{
  "positions": "rope",
  "tie_embeddings": true,
  "init_out_by_depth": true,
  "optimizer": "adamw",
  "lr_head": 0.0129
}
Each number is 128 + 24 x the weight over its row's rms, rounded and kept within 0 to 255. Layers, rows and columns count from 0. The size above them is the row's rms in percent of the matrix's.

# layer 6 attention query, 128x128, rms 0.0829, rows 0-17,64-81, columns 0-127
size [ 30  33  32  36  31  36  29  34  32  39  37  39  40  41  48  46  75  74  56  53  58  70  61  63  66  56  83  78  75  71  87  66 109  76  89  95]
[[202 134 108 114 166 111 119 176 121 130 137 162 118 125  87  87 154 147 117 103  91 186 106 127 109 125 156 113 106 137 142 105 122 131 125 145 110 147 109 139 123 132 145  97 151 113 154 142 134  90 169 127 133 117 123 156 118 137 138 126 125 142 127 168 126 121 116 114 137 177 123  92 117 146 165 127 129 144 132 125 127 151 142 110  79  91 119 148 128 138 101 117 122 120 170 137 131 125 144 120 116 137 103 162 142  99 167 141 124 135 118  67 119 143 129 127 130 200 146 171 159 167  87 129  77 122 144 142]
 [132 119 103 138 136 129 101 105 107 106 132 153 146  81 111 130 146 135 133 132 125 121 123 124 116 131 133 109 132 110 129 173 159 129 143 166 131 146 151 110 162 160 118 149 163 135  74 162 117 123 146 129 140 118 114  92 144 136 105 112 119 153 129 142  94 126 136 139 126 114 126 123 114 117 109 116 117 134 155 124 139 141 116 135 207 179 145 146  92 162 123  73 139 121 116 114 150 162 139 105 113  73 127 129 165  85 114 152 133 115 132 188 124 131 120 107 105  88 135 159  57  65 111 108 146 139 147 160]
 [130 154 164  98 195 157 130 180 128 131 129 114  94 132 121 123 112 135 104 124 159 120 127 111 112  89  98 110 104 115  90 133 119 152 156 117 134  96 147 139 135 121 130 131 150 114 148 113 132 136 106 128 123 141 140 145 147 155 133 120 118 142 136 127  86  86 146 119 130  77 171 160 142 119 124 122 120 126 155 100  97 189 181 136 108 110 107 172  96  74 113 141 128 146 133 115 109  77 130 123 135 125 131  80 132 114 139 175 147 152 120  79  97 117 126 172 130 160 118 115 172 143 119 122 142 109 118 165]
 [147 159 118 138 162  72 165 148 118 140 121 127 132 135 173 153 151 147 105  78 162 166 127 149 132 136 124  95 126 155 115 122 117 125 124 139 115 149 103 120 129 100 148  35 124 101 153 141 126 110 165 128 110 126 154 145 110 124 146 118 106 141 107 122 139  83 146 126 144 111  91 126 128 160  87 120 118 165 148 125 120 152 205  90 122  98 119 136 111  60 116 143 153 138 117 154 128 127 124 121 120 110 149  77 142 132 131 114 130 132 103 151 118 131 157 129 172 144 112 127 149 151 129 116 112 123 155 153]
 [ 89 104 113 113 141 136 134 125 103 137  93 110 162 127 110 130 128 120 124 147 121 115 145 161 139 112 140 137 101 128 131 137 141 152 157 127 142 114 157 108 122 133 129 169 110 133 140 130  67 167  97 144 171 150 136 119 140 169 122 137 115 171 139 120  68 112  74 147 125  76 160 126 116  91 108 162 141  79  87  90 128 124  71 104 112 152 149 110 103 155 166 129 128 128 176 116 140  87 110 146 111 114 118 116 129 100 119 141 112  84  72 134 145 124 134 119 102 120 118 138 149 135 145 116 135 169 141  97]
 [134 131 169 156 143 114 138 144 115 110 127 159 132 117 135 135 140 127 126  60 121 156 140 157 110 104 105 109 130 178 108  82 123 124 131 114 126 121 100 149 141 160 150  76 128 105 136 107 158 119 178 157 155 118  95 142 132 107 161 104 131 136 127 157  67 136 122  80 136 136  87 110 143 190 140  87 132 145 175 109 139 182 152 101 118 108 129 166 124 104 105 144 113  93  99 155 127 125 155 105 111 142 142 115 118 132 143 117 138 148 137 158  82 132 143 138  90 112 142 124 150 133 107 119  93 133 118 154]
 [117 110 145 100 112 170 157 129 157 134  96 140 121 142 122 144  92 151 139 175  85 128 135 112 134 122 131 131 114 136 144 160  99 147 182 147 123 134 152 105 133 139 130 200 147 137  94 124 104 143 120 129 110 138 137  85 117 130 138 153 176 120 146 120 130 132 107 175  97 127 192 160 113 106 135 153  73 118  54 144 131 148 121 117 161 141 149 128 123 165 113 118 150 174 109 147 136 129 141 109 134 103 134 121 168 111 123 112 141 110 117 121 130 130 113 135 138 155 164 127 100 133 132  68 101 163 124 116]
 [162 101  98  89  89 139 121 107 136  89 103 187 148 126 115 118  95  98 133 131  88 108 129 162 111 126 143 170 110 143 147 130 151 137 140 134 129 122 127 132 154 154 128  72 124  99 144 109 154 137  80 126 130  96 106 150 124 173 128  95 128 150 159  52 203 136 111 132 150 156 100  85 112 153 111 122 118 135 122 146 120 125 117 127 135 100 127 138 130 140 158 144 121 132 115 122 109 134  95 169 112 170 113 114 155 133 114 134 132 112 124 132 142 100 150 128 100 148 146 128 161 173 135 174 147 106 116 130]
 [140 107 145 145  88 138 185 117 109 113 123  97 120 137 111 137 126 122 121 114 118 104 121 143 113 112 150 129 132 111  92 134 161 119 100 101 137 123 158 151 101 149 111 150 102 138 133 140 143 117 139 114 119  99 132 102 175  49 167  75  82  73 121 131 132 119 140 118 118 125 129  76 142  97 118 135 126 143 143 120 134  76 146 170 125 132 128 149 149 123 131 120 122 111 117 113 131 189 114 155 112 116 106 124 139 128 139  93  97 137 120 141 148 130 108 162 117  93 127 141 103 142 145 171 160 130  62  79]
 [125  92 112 131  95 162 124 104 153  72  94 135 152 146 151 109 111 112 125 129 119 143 119 119 138 106 165 169  79 135 125 129 123 164 119 123 145 111 117 147 154 159 107 129 139 162 129  73 156 164 132 131 139 111  97 103 162 135 135  62 151 132 163 126 137 129 127 139 124 108 113 107 136 140 134 164 146 133 139 114 122 136 151 131 148 144  88 174 141 124 103 142 135 135 110 120 104 147 133 178  92 123 128 154 134 137 113 160 103 121 114 194 146 101  99 134  76 109 137 144 171 176 113 159 110  96 111 157]
 [163 104 166 106 105 155 159  88 164 131  99 146 111 140 110  89 130 105 155 165 123 146 106 122 142 110 137 137 149 123 134 127 137 120 159 149 129 118 129 141 145 159 101 131  98 173 105 105 117 107 110 135 121 105 128 127  99 130 122 111 157 157 186 133 153 143 111 145 132 105 177  84 152  96  99 121 114 117 116 135 128 145 147 162 103 105 162 100  93 160 153 130 129 138 120 107 190 154 124 150 105 141 139 134 137 124 130 163 111 141 131 124 166 103 119  87 110  82 116  89 152 158 139 113 138 103  61 102]
 [117 117 123 166 151 114 123 161 113 156 132 124 104 129 165 115 146 144 113  90 154 109 144 113 150 132  99 115 131 127 135 109 104 103 137 141 103 146 141 109 131  81 109 141 168 100  88 139 108 122 137 166 119 198 161 156  96 153 172 154  99  98 102 118 163  94 113 116 101 116  67 192 173 129 106  85 132 121 125 157 108 132 175 141 140 141 114 117 130 123 138 102 134 138  98 161 132 108 103 119 138 124 127  87 105 133 115 105 119 128 136 143 130 129 139 149 181 169 129 131 113 108 127 107  93 140 155 134]
 [176 146 125 148 140  99 124 167 158 191 168 143 134 135 128 147 116 131 105 102 174 105 120 147 112 147  97 119 131 142 166 174 107 140 115 146  91 126 137 131 131 130 187  94 148 111 141 116 169 131 146 125 108 135 141  97 148 118 117 157 121  94 107 142  99 127 137 147 135 130  83 116 139 146 128 138 138 125 121 123 130 134 139 142 146 142 131 152 143 161 140 158  89 138 160 147  94 108 136 109  96 153  96 147  70  90 156 122 174 130 136 108 112 147 122 164 154 151 107 142 167 118  72 152 101  89 138 106]
 [113 124 105 154 135  86 110 146 164 158 130 108 108 159 143 110 132 173 144 104 155 106 131 108 128 121 133 112 143 136 153 141  94  85 142 146  68 146 118 107 144  99 122 139 135 111  94 155 118 134 106 161 111 133 177 137  97 130 164 164 146 122  91 150 180 112 146 121  82 119 118 158 132 118 110 121 181 142 142 154 106 131 159 153 143 142 125 136 105 117 136 145 135 129 113 184 112  69 100 103 167 133 136 146 108 140 114 141 147 145 132  80 133 131 139 144 172 152 146 109 121 125  95  88 110 141 172 139]
 [156 152 156 123 116 133 161 167 126 129 119 122 133 133 141 140 154 174 151 143 175 135 118 170 147 149 130 131 125 119 141 170  99 114 123 105  94 125 139 129  80 124 128 175 142 126  84 112 127 104 147 128 101 154 184 161  99 150 158 159 134  99  97 143 121 167 131 156 129 133 128 159 126 186 147 131 133 101 105 136 127 132 158 141  97 107 133 118  78 136 126 136 125 142 148 130  89  98 132 117  71 113 133 176  74 136 121 139 164 129 127  85 136 141 135 158 176 156 148 111 131 116 131 124  95 135  96 129]
 [126 115 131 134 132 120 115 148 132 127 127 117 131 156 144 145 160  80 110  97  90 161 128 105 126 112  93 132 112 154  63 111 141 154 130 118 143 147 103 111 124 140 124 115 138 170 158 156 151 127 132 122 152 124  84 119 106 126 115 122  74 147 147 107 141 147 118 157 112 114 142 126 159 112 125 117 107 145  95 104 138 136 131 133  97 128 118 123 141 157  87 102 128 130 138 108 172 191 152 122 173 112 105  96 151  98  91 101  84 124 152 127  98 169 109  56  98  95  96 106 132 138 157 115 126  95  93 138]
 [135 148 158 145 131 105 126 115 164 148 155 102  95 114 105  64  86 166 129 161 138 140  99 123 135 119 154  88 154 110 167 108 123  72  90 127 118  97 140  85 142 104 162 123  89 100 108 132  95 147 134 132  89 110 164 142 139 110 132 117 176 109 106 141 124 116 142 112 126 142 118 122  95 123 126 115 147  98 162 171 123 138 136 116 164  98 156 121  99 102 159 140 107 135 130 129 116 132 118 123 137 133 150 142 148 179 174 136 141 118 107  93 183  95 105 164 124 116 114 140 120 120 111 129 115 128 165 159]
 [153 150 149 110 125 134 137 111 156  91 139 146 127  70 138 143 121 135 110 124  73 143 120 128 158 114 103 130 150 139  93 154 178 134 128 147 146 111 125 157  87 117 177 111 152 129 135  92 168 148 144 102 138 116 122  94 139 106  94 129 105 121 166 124 137  95 123 150 121 144  89 133 125 106 131 105 118 111 150 115 149 127  84 152  75 114 130 168 132 118  92 134  62 138 142 117 162 176 160 149 130 121 106  97 154 142 154 122 140 103  86 158 117 156 110 141 139 145 114 126 121 142 145 172 139  90  97 105]
 [ 94 119 158 103 115 171  86  93  98 123 151 122 145 117 107 128 139  80 167 122 128  92 103 120 117 122 168 136 149 127 127 152 158 144 180 143 144  94 135 144 159 130 121 154 102 105 101 115 161 107 122 113 143 111 131 118 106  79 134 157 123  93 139 168 139 121 132 186 177 121 155 132 119 118 130 138  86 124 125 137 123 114 124 139 132 128 129  72 118 161 166 138 148  81 125  95 141 104 130 160 137 150 121 145 147 117  90 124 140 125 125 182 170 117 165 148 147 114 126 114 123 134 124 124 190 162 117 122]
 [146 100 173 125  93 100 159 108 130 104 125 136 129 180 175 114 102 104 109 167 157 142 131 151 130 117 102 150 134 125 129 100 120 112  86 112 100 130 137 129 106 122 145 103 119 115 148 124 126 118 137 119 109 133  79 159 127 148 120  91 177 145 136  96 145 128 141 100 134 177 134 142 128 140 154  94 100 108 148 143 167 105 115 117  86 101 155 142 165 109  95 163 101 150 142 144 122 102 166 160 128 159 165 101 113 122 167 137 136 152 149  92 107 113 122  76 102 123 106 156 154 144 146 143  81 134  99 139]
 [129 115 159 105 124 149 113  62  88 124 149 113 141 156 119 109 119 129 156 165 124 128  97 110 152 131 170 145 128 129 176 135 141 142 112 136 120 128 115 130 146 137  85 193 127 158  89 135 141 104 120 130 139 136 111 142 120 117 126 142 103 152 123 147 149 168 138 185  92 148 142  98 117 124 165 162 155 149 107 136 133 154 103 126 134 171 136  98 143 162 145 136 151 131 196 140 138  99 120 135 119 118 123 148  87 123  65 142 142  86 119 133 184 126 168 123 137 114 126 111  92 132 135 141 151 150 126 120]
 [101  99 174 103  99 190  95  85 116 128 115 105 133 144 122 128  86 102 157 183 114 106  86 133 149 120 155 133 145 118 139 157 115 159 150 123 126 102 147 127 144 133 113 204 111 142 101 117 166  73 103 135 150 104 135 132 133 108 126 127 113 119 152 114 139 142 132 161 121 144 156 112 123 150 169 166 148 137 124 132 131  95  93 126 118 160 127  79 143 176 163 131 129 129 131  97 152 117  98 152 107 139 118 112 126 138  91 112 129 106 161 140 166 117 152 121 113  99 155 115 102 140 135 158 151 138 145 112]
 [171 127 132 128 115 102 172 155 129 143 127 130 141 113 135 154 143 154  98 152 160 163 140 127 106  98 129 111 141 120 104 101 138 128  86 113 101 118 141  91  99 125 142 109 123  79 141 122 108 130 145 175  81 108 133  98  95 136 123 102 143 113 145 144  98 122 131  92 135 168 115 133 145 123 142 120 116 153 143 101 172 141 133 105 126  90 107 162 115 106  88  92 137 153 133 141 125 131 167 110  78 152 136 101 130 121 151 150 106 148 132 101  80 146 111  87  61 142 130 138 128 103 112 113  76 119  87 162]
 [101 111 113 133 141 136 135 134 126 138 143 115  86 154 102  96 106 133 129  88 131  88 126 127 141 132 111 136 105 130 159 130 109 139 155 149 148 149 106 133 130 119  92 130 139 163 107 156 132 111 105 109 133 156 109 171 143 113 131 147 113 146  76 101 158  95 127 154 107  81 135 131 120 149  90 157 156 122  68 162 109 122 137 162 167 162 113  68 125 141 181 158 143 125 128 117 140 118 113 149 177 116 145 112 144 152 106 111 153 120 132 152 160  94 108 141 195 121 111 109 111 151 140 125 172 158 121  97]
 [167 161 143 129 120 115 133  94 112 148 112 114 150 100 141 122 142 129 112 192 162 152 112 116 129 130 123 136 129 123 113 151 171 136  84 121 113  95 122 118 117 134 123 141 112 121 146 133 171 121 149 132  88 115 156  73 125 126 118 119 146 127 176 174  65 149 130 143 146 178 172  77 131 124 175 113 134 131 163 116 166 123 135 111 126 110 133 166 148 105  98  87 116 138 153 128 128 136 173 128  87 160 116 159 108  85 129 127 118 134 138 140 125 137 146  95  96 104 174 141 107 104 120 146 105 117 132 135]
 [121 127 103 174 140 152 119 111 147 133 114 142 120 160 152 127 156  70 123 104 116 107 156  80 109  92 151 111 151 104 140  77 112 170 138 144 147 148 144 123 150 142 140 107 127 109 127 120 100 136 108 167 162 116 133  84  99 124 140  94 160 131 106 139 152 108 133 116 141 160 129 153 119  83 113 104 148 160 143 112 115 129 128 163 121 121 161 143 111  99 130 156 126 122 105 147 138 165 112 141 169 133 126 109 128 182 131 115 110 144  91 156 166 111 119 108 121 158  85 176 163 111 135  66 122 102 160 135]
 [110 160 132 153 168  79 127 206 132 155 136 155 100 141 118 130 106 149 128 103 133 130 134 115 121 145  92 130  90 117 126 107  94 108 101 145 148 177 130 109  88 111 104  97 139  87 122 137  70 182 119 143 101 146 132 161 120 150 101 133 115 138 132 112 126  93 130  81 108 123 122 129 145 167 100  99 139 112 133 100 118 154 150  95 141 149 114 122 114 104 117 109 118 159 112 182 114 100 119 112 165 121 128 118 138 122 124 153 133 141 122 118  87 116 106 117 192  99  93 124 116 131 150 117 117 128 113 161]
 [102  66 106 149 123 129 123 110 157 135 124 121  82 139 172 130 144 111 125  91 112 119 178 116  99 106 117 144 145 123 117  87  87 117 141 153 146 176 110 151 159 118 130 117 144 122 117 144  90 159 104 134 138 110 115 150 108 123 123 120 114 166 109  92 177  48 119  86 120 117 114 156 117 116  89  96 123 155 107  97 108 114 128 145 117 124 134 118 130  88 152 140 119 143 117 161 135 136 121 131 184 142 120 100 150 180 143 108 130 160 105 149 113 106 132 111 171 130  97 137 139 136 128 106 132 147 134  98]
 [144 124 106 186 158  82 135 165 114 155 145 138 134 131 145 152 134 144 140 127 166 149 173 111 129 128 125 133 126 128 115  61 130 128  91 134 139 128 129 122  84 105 137  82 149  93 149 121 115 179 145 148  84 159 117 127 134 160 135  91 144 107 158 110 140 100 105 129 116 154  86 147 149 105 137 100 154 144 169  92  99 140 137  95 150 135 132 170 142 106 100 128 149 139 103 170 121 131 118 111 170 115 114  70 155 114 160 143 115 129  82 115 136 147 143 104 132 138 123 144 150 113 119 106 100 130 123 159]
 [ 72 137 129  96 130 143 101  92 151 105 116  77 140 142 111 167 112 110 113 148  83 147  84 107 122 115 146 104 118 119 131 137 132 162 108 111 106 128 115 119 140 124 132 168  93 139 161 166 137 128 130 139 123 101 156 124 136 102 145 120 115 125 108 154  86 160 146 162  99 157 144 120 107 122 161 222 153 155 114 131 144 102 106 111 124 103 128 141 107 139 136 137 141 137 172  88 116 113 129 137 117 108 141 150 113 103 111 133 146  98 154 104 130 159 142 120  85 103 150 155 134 162 107 150 116 154 182 108]
 [207 127 155  49 110 160 172  96 117  96 159 124 120 103 126 130 115 135 156 130 105 149  88 119 125 132 171 107 129 142 137 153 151 123 176 135 142  92 120 132 130 127 108 142  84 165 117 120 142  98 116  69 140 123 116 143 145 136 137 138 105 145 150 135 145 160 138 156 152 130 157 133  93 105 104 135 131 113 100 156 153 124 123 155 136 140 151 109 112 163 153 156 133  85 155  90 143 105 125 123  96 111 168 143 134 126 137 119 134 145 157 162 146 120 127 131 142 130 141 132 104 143 159 144 156 171 153  93]
 [129 164 147 121 155 125 113 134  88 122 120 107 133 125  89 149 132 125 105 158 126 140  83 164 143 125 154  99 142 110 122 136 160 119 105 107 101 127 150  96 108 111 170 190 110 126 121 130 134  87 104  96 111 134 161 153 133 102 137 107  96  96  92 139  73 170 130 160 149 147 124 125 129 153 156 197 165 113 126 132 134 125 123  88 130 105 103 119 140 152 146 132 122 135 149  47 116 137 107 139  99  85 114 137 105 129  97 124 116 102 161 134 144 144 143 145 131 101 136 126 115 136 145 166 121 149 165 131]
 [145 157 191 110 127 130 152 110  79 123 125 109 135 100 103 136  99 125 144 135 130 121  97 160 113 150 150  93  86 115 166 159 156 152 114 105 141  91 124 118 139 150 104 155 116 136 138  97 153  81 179 113 119 109 125 154 183  98 145 119 127 114 133 152  80 192 134 180 128 138 149  79 101 133 124 154 115  96 149 129 151 111  96 137 126 169 145 111 143 161 111 114 124 116 141 103 123 102 124  88  90 145 125 144 124  85 146 145 134 124 144 131 110 168 130 159 125 106 144 120 145 141 131 143 149 123 112 126]
 [151 110  80  96 103 131 139 166 131 134 139 170 103 133 137 126 153 124 130 103 144 150 165 110 140 126 110 147 147 133 138 106 149  95 153 193 141 140 134 179  95 145 113 134 157  87 114 107 108 132  93 100 112 122 117 145 127 148 119 136 104 195 129 105 144  68 145  77 130 106 112 167 158 101  99 111 129 117 112 132 138 153 133 162 156 148  96 134 155  91 123 159 139 120 127 157 154  92 118 114 134 121 138 121 150 133 126 116 150 157 103 178 150  72 119 100 150 162 151 114 118 139 131 117 139 130 148 128]
 [ 75 158 166 139 145  86 135 137  79 133 137 108 103 130  95 124  99 131 100 131 133 136  82 134 128 138 117  94 106 111  89 119 154 131 109  94  97 137 120  95  90 139 147 155 158 112 153 139 159 108 147 128 133 153 130 138 118 115 155  98 126  90 109 137 102 178 122 154 112 129 122  81 167 152 149 127 145 112 147 117 111 100 168 109 156 160 129 101 160 129  86  81 127 141 129 132 138 142 131 116 115 105 103  90 150 119 119 129 109 121 116  87 142 196 121 144 107  72 128 106 135 113 116 135  98 118  95 144]
 [169  91 111 128 107 147 131 100 150 123 144 137 134  98 149 131 134 107 165 107 103 108 156 127 102 150 125 156 147 135 140 139 117 136 146 135 144 124 147 157 160 122 106  77  92 115 121 134 143 163 125 128 150 112 112  97 150 172 107 163 119 134 164  83 136  84 119  78 182 128 129 160  93 122 125  82  85 144 106 153 130 150  84 150  86  74 140 113 102 118 173 123 117  86 125 116 108 141 132 130 123 156 138 174 113 151 137 113 136 166 164 136 121 106 135 116  80 153 134 147 138 135 131 144 148 118 105 138]]
# layer 6 attention key, 64x128, rms 0.0814, rows 0-17, columns 0-127
size [ 26  28  29  32  33  28  27  36  45  33  31  33  43  36  53  50  53  50]
[[123 133 119 120 129 109 133 192 152 127 134 133 133 139 110 126 133 165  98  87 144 132 125 115  96 122 124 152 142 123 106 109 120 147 119 111 144 133 146 119 122 108 125  96 102 105 139 134 165 111 140 170 110 113 120 136 164 119 101 106 157 101 114 110 115 123  93 135 117 155 112 101 149 108 152 113 124 102  75 118 120 120 143  95 140 117  75  84 154 114 108 118 109 136  92 114 144 106 142 127 103 134 178 133  47 171 184 147 144 138 126 180  82 110 122 143 112  72 132 110 150 165 125 126  90 115 134 131]
 [107 128  96 115 123 104 137 153 128 131 102 140  85 151 105 144  76 113 143 106 106 105 119 148 139  75 131 173 160 131  84 148 140 122 114 157 161 111 118 173 169 100 130 149 160 103 101 115 133 146  97  95  91 170 132 153 112 129 125 138 171 127 133 171 132 113 122 113 156 123 114 141 110 128  98 137 147 156 131 150  93 111 166 193 150 168 103 163 134  93 128 136 116 144 114  97 108 123  88 137 131 101 137 122 144 127 113 160 145 153 115 125 150 121 141 161 166 177 110 111 153 126 141 135 124 130 169 130]
 [121 100 110 123 130 149 154 147 220  93 137 122 101  82 113 127 165 120 135 141 121 161 160 137  94 138 150 140 117 102 111 123 147 135 124 103 117 126 147  94 126  95 150 111 132 138 176 135 136 133 113 169  84 142 113 120 109 111 146 111 142 105 130 115  91 102 135  93 142 107 101 110 140 105 163  83  72 113 129  90 153 117 134 147 119  95 147 102 126  90 135 153 131 120 129  88 112 120 145 136 131 111 167 121  85 160 146 119  97  99 129 144  72 156  97 118 130 140 126 139 166 134  92 109 125 111 106 131]
 [ 88 134 111 139 140 132 125 161 128 148 132 108  95 136 110 156 159 150 126 140 126 146 170 103 100 156 136 168 153 156 124 145 136 141  97 123 131 105 146 117 124 110 182 116 147 145 126 138 145 132 144 147 143 127 150  97 136 141 130  99 138 133 104  97  73 126 112 115 151  85 121  87 124 159 155 105  92  97 109  71 131 114 117 125  97 124 131  94 131 110 104  99 132 128  96 109 118 139 143 100 132 136 134 197  82 158 175 106 128 128 123 128  95 113  67 161 146  96 117 118 175 121  99 138 118 130  83 111]
 [123 125 108  99  92 141 142 101 168  85 128 129 119 133 136 133  90 110 154 107 115 141 126 131 115 116 143 152 129 123 114 145 128  96 131 165 173 133 112 193 150 151 114 140 157 171 193 149 137 119 136  99 106 138 115 162 144 170 124 128 152 124 161 107 158 118 153 103 105 133 112 129 116 145 110 113 120 161 179 123 110  99 139 171 167 143 128 119 173 125 132 165 133 103  91  92 107 139 109 131 140 116 149 131 114 162 153 108 173 126 118  85 142 128 165 105 165 172 126 108 160 125 110 120 137 112 168 142]
 [141 138 122 119 116 147 150 138 104 143 131 129 146 147 121 118 205 119 125 178 139 140 119 119 168 131 132  83 126 151 122 156 148 147  95 118  74 110 127 112 123 107 158 118  66 148  94 141 109 121  92 147 118 117 139 120 156 119 126 147 113 129 137 155 124 133 100 154 123 172 145 126 125  89  97 187 131  92 119 143 139 101 129  55 101 141 127 184 113 123  99 116 128 158 149 171 142 109 167 128 118 147 115 132  98 144 136 116  91 142 174 143 109 157 133 101 127 111 145 151 100 135 125 153 123 128 126  99]
 [132 140 135 101 160 117 126 156 107 113 128 116  96 161 135 153 152 125 152  69 103 144 115 138 123 142 126 144 134 121 155 109 130 120 136 127 145 163 114 152 150 128 136 104 111 125 154 136 104 119 175 143 112 135 117 132  99 124 124 126 147 109 114  68 152 106 110 122 144  46  92 116 145 133 128 145 107  94  95 125 134 108 113 127 115 117 101  77 110 139 150 141 106 101 118 136 101 125 111 134 155 144 135 179 130 137 123 146 166 142  96 132 116 121 104 200 169 126  93  91 123 176 109 110 152 111  75  88]
 [ 78 134 171 112 100 110 131 181 119 146 165 114 157 130 132 119 132 170 118 130 133 159 170 118 107 191  94 127 122 145 140 127 104 106 146 124 161 116 135 120  95 154 116 112 145 141  92 120 141 179 158 141 120 149 101 169 120 135  97 135 110 145 137 110 159 113 140 100 153  83 140 119 155 142 138 116 136 102  69  95 116 154 101 129 155 121 117  78  92  82 154 115 149 117 106 112 142 153 142 110 118 113 132 127  77 105 113 127 142  94 133 165 108 147 124 128 149 122 128 106 112  96 107 127 131 140  78 140]
 [ 65 112 109 127  98 136 124  72 175 101 121 112 124 138 146 116 108 112 122 121 100 124 164 137 137 113 120 140 170 141 115 109  96 105 113 167 119 139 124 170 162 122 115 136 156 149 172 136 141 124 145 120 144 137 135 144 118 168 137 135 158 145 135  95 192 111 132 148 144 128 121 168 117  93 105 116 141 192 136 138 125 119 144 161 135 107 118 146 132 132 160 158 153 106 124 129 152 128 110 128 138 143 112  84 144 117 130 113 152 135  92 108 165 101 148 109 112 199  98 131 164 120 110 106 138 105 183 114]
 [132 138 139 183  94 151 142 185 123 132 162 109 149 118 137 105 137 135 146 149 172 169 149 150 138 150  85 150 130 136 122 111 115 137 142 145 132  94 119 114 163 164  97 108 158 106 147 150  87 181 146 126 131 184 109 147 147 151 132 132 157 129 163  95 170 147 113 143 127 140 133 119 112 103  93 111 118 138 142 121 114 148 109 127 170 129 108 117 111 114 145 116 150  97  94 158 156 136 139 124 147 105 153  81 138  98 126 118 130  87 146 139 105 163 129  93 139 159 132  99 142  96  91 114 113 118 106 184]
 [152 114 136 150 105 108 122 135 124 135 137 128 125 123 131 128 133 148 125  75 115 107 177 155 141 160 118 156  93 143 146 118 113  83 136 115 143 143 100 153 130 115 135 148 136 115 120 112 119 146 141 134 142 150  97  90 132 139 154 129 132 151 113  71 186 119 130 100 115  80 117 130 112 156 145 114  89 107 127 123 114 124 102 137 110 108 131  98 105 113 100 131 134  81 108 157  92 118 118 143 127 181 111 139 137 172 109  90 144 105  86 167 115 105 119 138 184 141 122  89 132 125  90 126 116  99  43 127]
 [188 121 113  98 132 112 130  93 163  70 123 147 109  98 123 142 123  99 141 128 113 109  84 113 122 129 147  94 166 128 119 154 133 126 121 112 123 150 130 137 152 130 152 112  99 145 142 133 138 100  76 132 139 123 104 145 157 115 136 125 134 124 124 101  93 162 131 138 139 112 105 123  79 134  80 159 110 155 114 151 157 139 122 130 122 147 127 143 126 177 132 182 117 152 116  78 116 147 138 162 103 120 150 144 141 167 132 118 149 154 118  95 155 149 144 156  87 102 170 151 163 167 113 158 167 170 155 145]
 [ 71 123 145 149 175 142 121 188 108 134 129 148 113 140 107 123 121 146 110 153  97 150 148  81 126 144 106 115 144 112  74 106 129 115 140 120 143 109  89  88 111 128 116 124 119 134 122 146 127 154 114 143 124 117 105 180 115  96 108 111 108 132 119 144 123 121  95 102 123 115 149  88 108 182 162 132 136  94 119 108 119 120 140  89 130 164 142 105 123 107 120  85 102 136 106 119 135 152 149 143 167 117 149 125 151 170 143 141  67 123 134 136 134 143 138 128 114  69 193 143 103 124 128 143 121 165  94 131]
 [ 94 139 131 100 129  96 100 105 131  97  97 131 123 118 143 179 145 134 107 145 109 120  73 109 136 108 118  84 149 137  91 160 124 164 107 116 102 152 131 137 134 122 113 169 157 160 126 171 153 120 100 148 136 105 108 120 127 124 113 124 108 136 105 160  85 125 151 104 129 175 106 124 147 137 101 153 106 151 128 165 138 107 136 154  76 109 126 157 132 164 132 131 139 138 140 102 128 142 153 144 107 126 142 138 180 142 155 137 143 156 162 116 155 129 156 153  97 112 169 172 124 171 127 155 155 175 174 109]
 [109 124  92 104 133 143 125 151 122 108 126 129 148  89 149 160 131 137 168 161 144 186 112  93 151 128 119 140 132 141 106 118 172 200 141 119 102 157 155 160 138 128 124 122 167 106 110 148 123 144  94 138 115 107 115 114 136 123 156 116 122 145 170 152  91 141 115 114 130 188 141 122 131 121 143 130 141 115 123 150 144 160 101 109  90 111 135 132 119 127 136 141 127 140 144  95 156 130 176 135  98 128 130 150 104  87 123 120 118 128 194 116 133 140 153 122  77 123 170 176  80 158 129 121 134 170 119 156]
 [135 115 142 143 169 181 141 162 104 160 129 130 116 172  90  87 117 136 122 124 130 157 156 128 130 156 158 135  92 112 112 101 139 117 116 122 106 110 115 118 107 106 126 139  63 130 134  91 111 141 150 127 131 123 153 128 128 104 122 143 148 121 125 163 116  93 110 138 123 118 153 108 108 164 169  96 150  99 139  88 120 142 137 111 134 186 150 102  97 110  91  75 107 114 122 164 111 107 124 122 136  90 131 147 101 140 129 167  90 105 146 115  92 128 104 105 135  94 148 110 114 105 168 109 103 110  71 101]
 [182 140 157 100 160 126  99 133 100 165 112 124 149 177  62 124  89 119 124 150 115 148 143 160 136 134 115 112  76 116 143 139 187 115 109  98 100  79 114  93  79 117 132 135  67 110 122  87  93 107 165 127 133 130 137 109 152 119 104 125 137 110 128 153  78 136 103 146 133 172 129 136  93 155 141  93 143  92 141 113  97 135 137 109 110 131 164 120 134 115 108 105 122 148 147 132 103 100 109 100 142 126 128 167 117 137 112 145  99 136 141 106 104 138 114 136 107 116 116 103 120 109 140 119 109 122 112 112]
 [139 120 149 122 128 170 151 153 155 144 142 103 100 177  78 109 104 149 113 123  88 141 157 167 117 152 110 148  82 135  93 154 118  93 172 133 117 107 102 144 138 166  36 148  96 119 110 103 103 146 131  97 129 152 110 145 148 136 105 142 118 129 128 103 127 167 117 130 149 112 114 129  75 142  99 117 121  84 154 125 116 133 141 160 165 151 123 134 123 106 126 116 143 118 115 117 133 125 142 146 156 106 170 150 159 146 137 110 138 153 120 157  92 122  97 113 166 128 120  86 146 104 136 135 116  98 116 137]]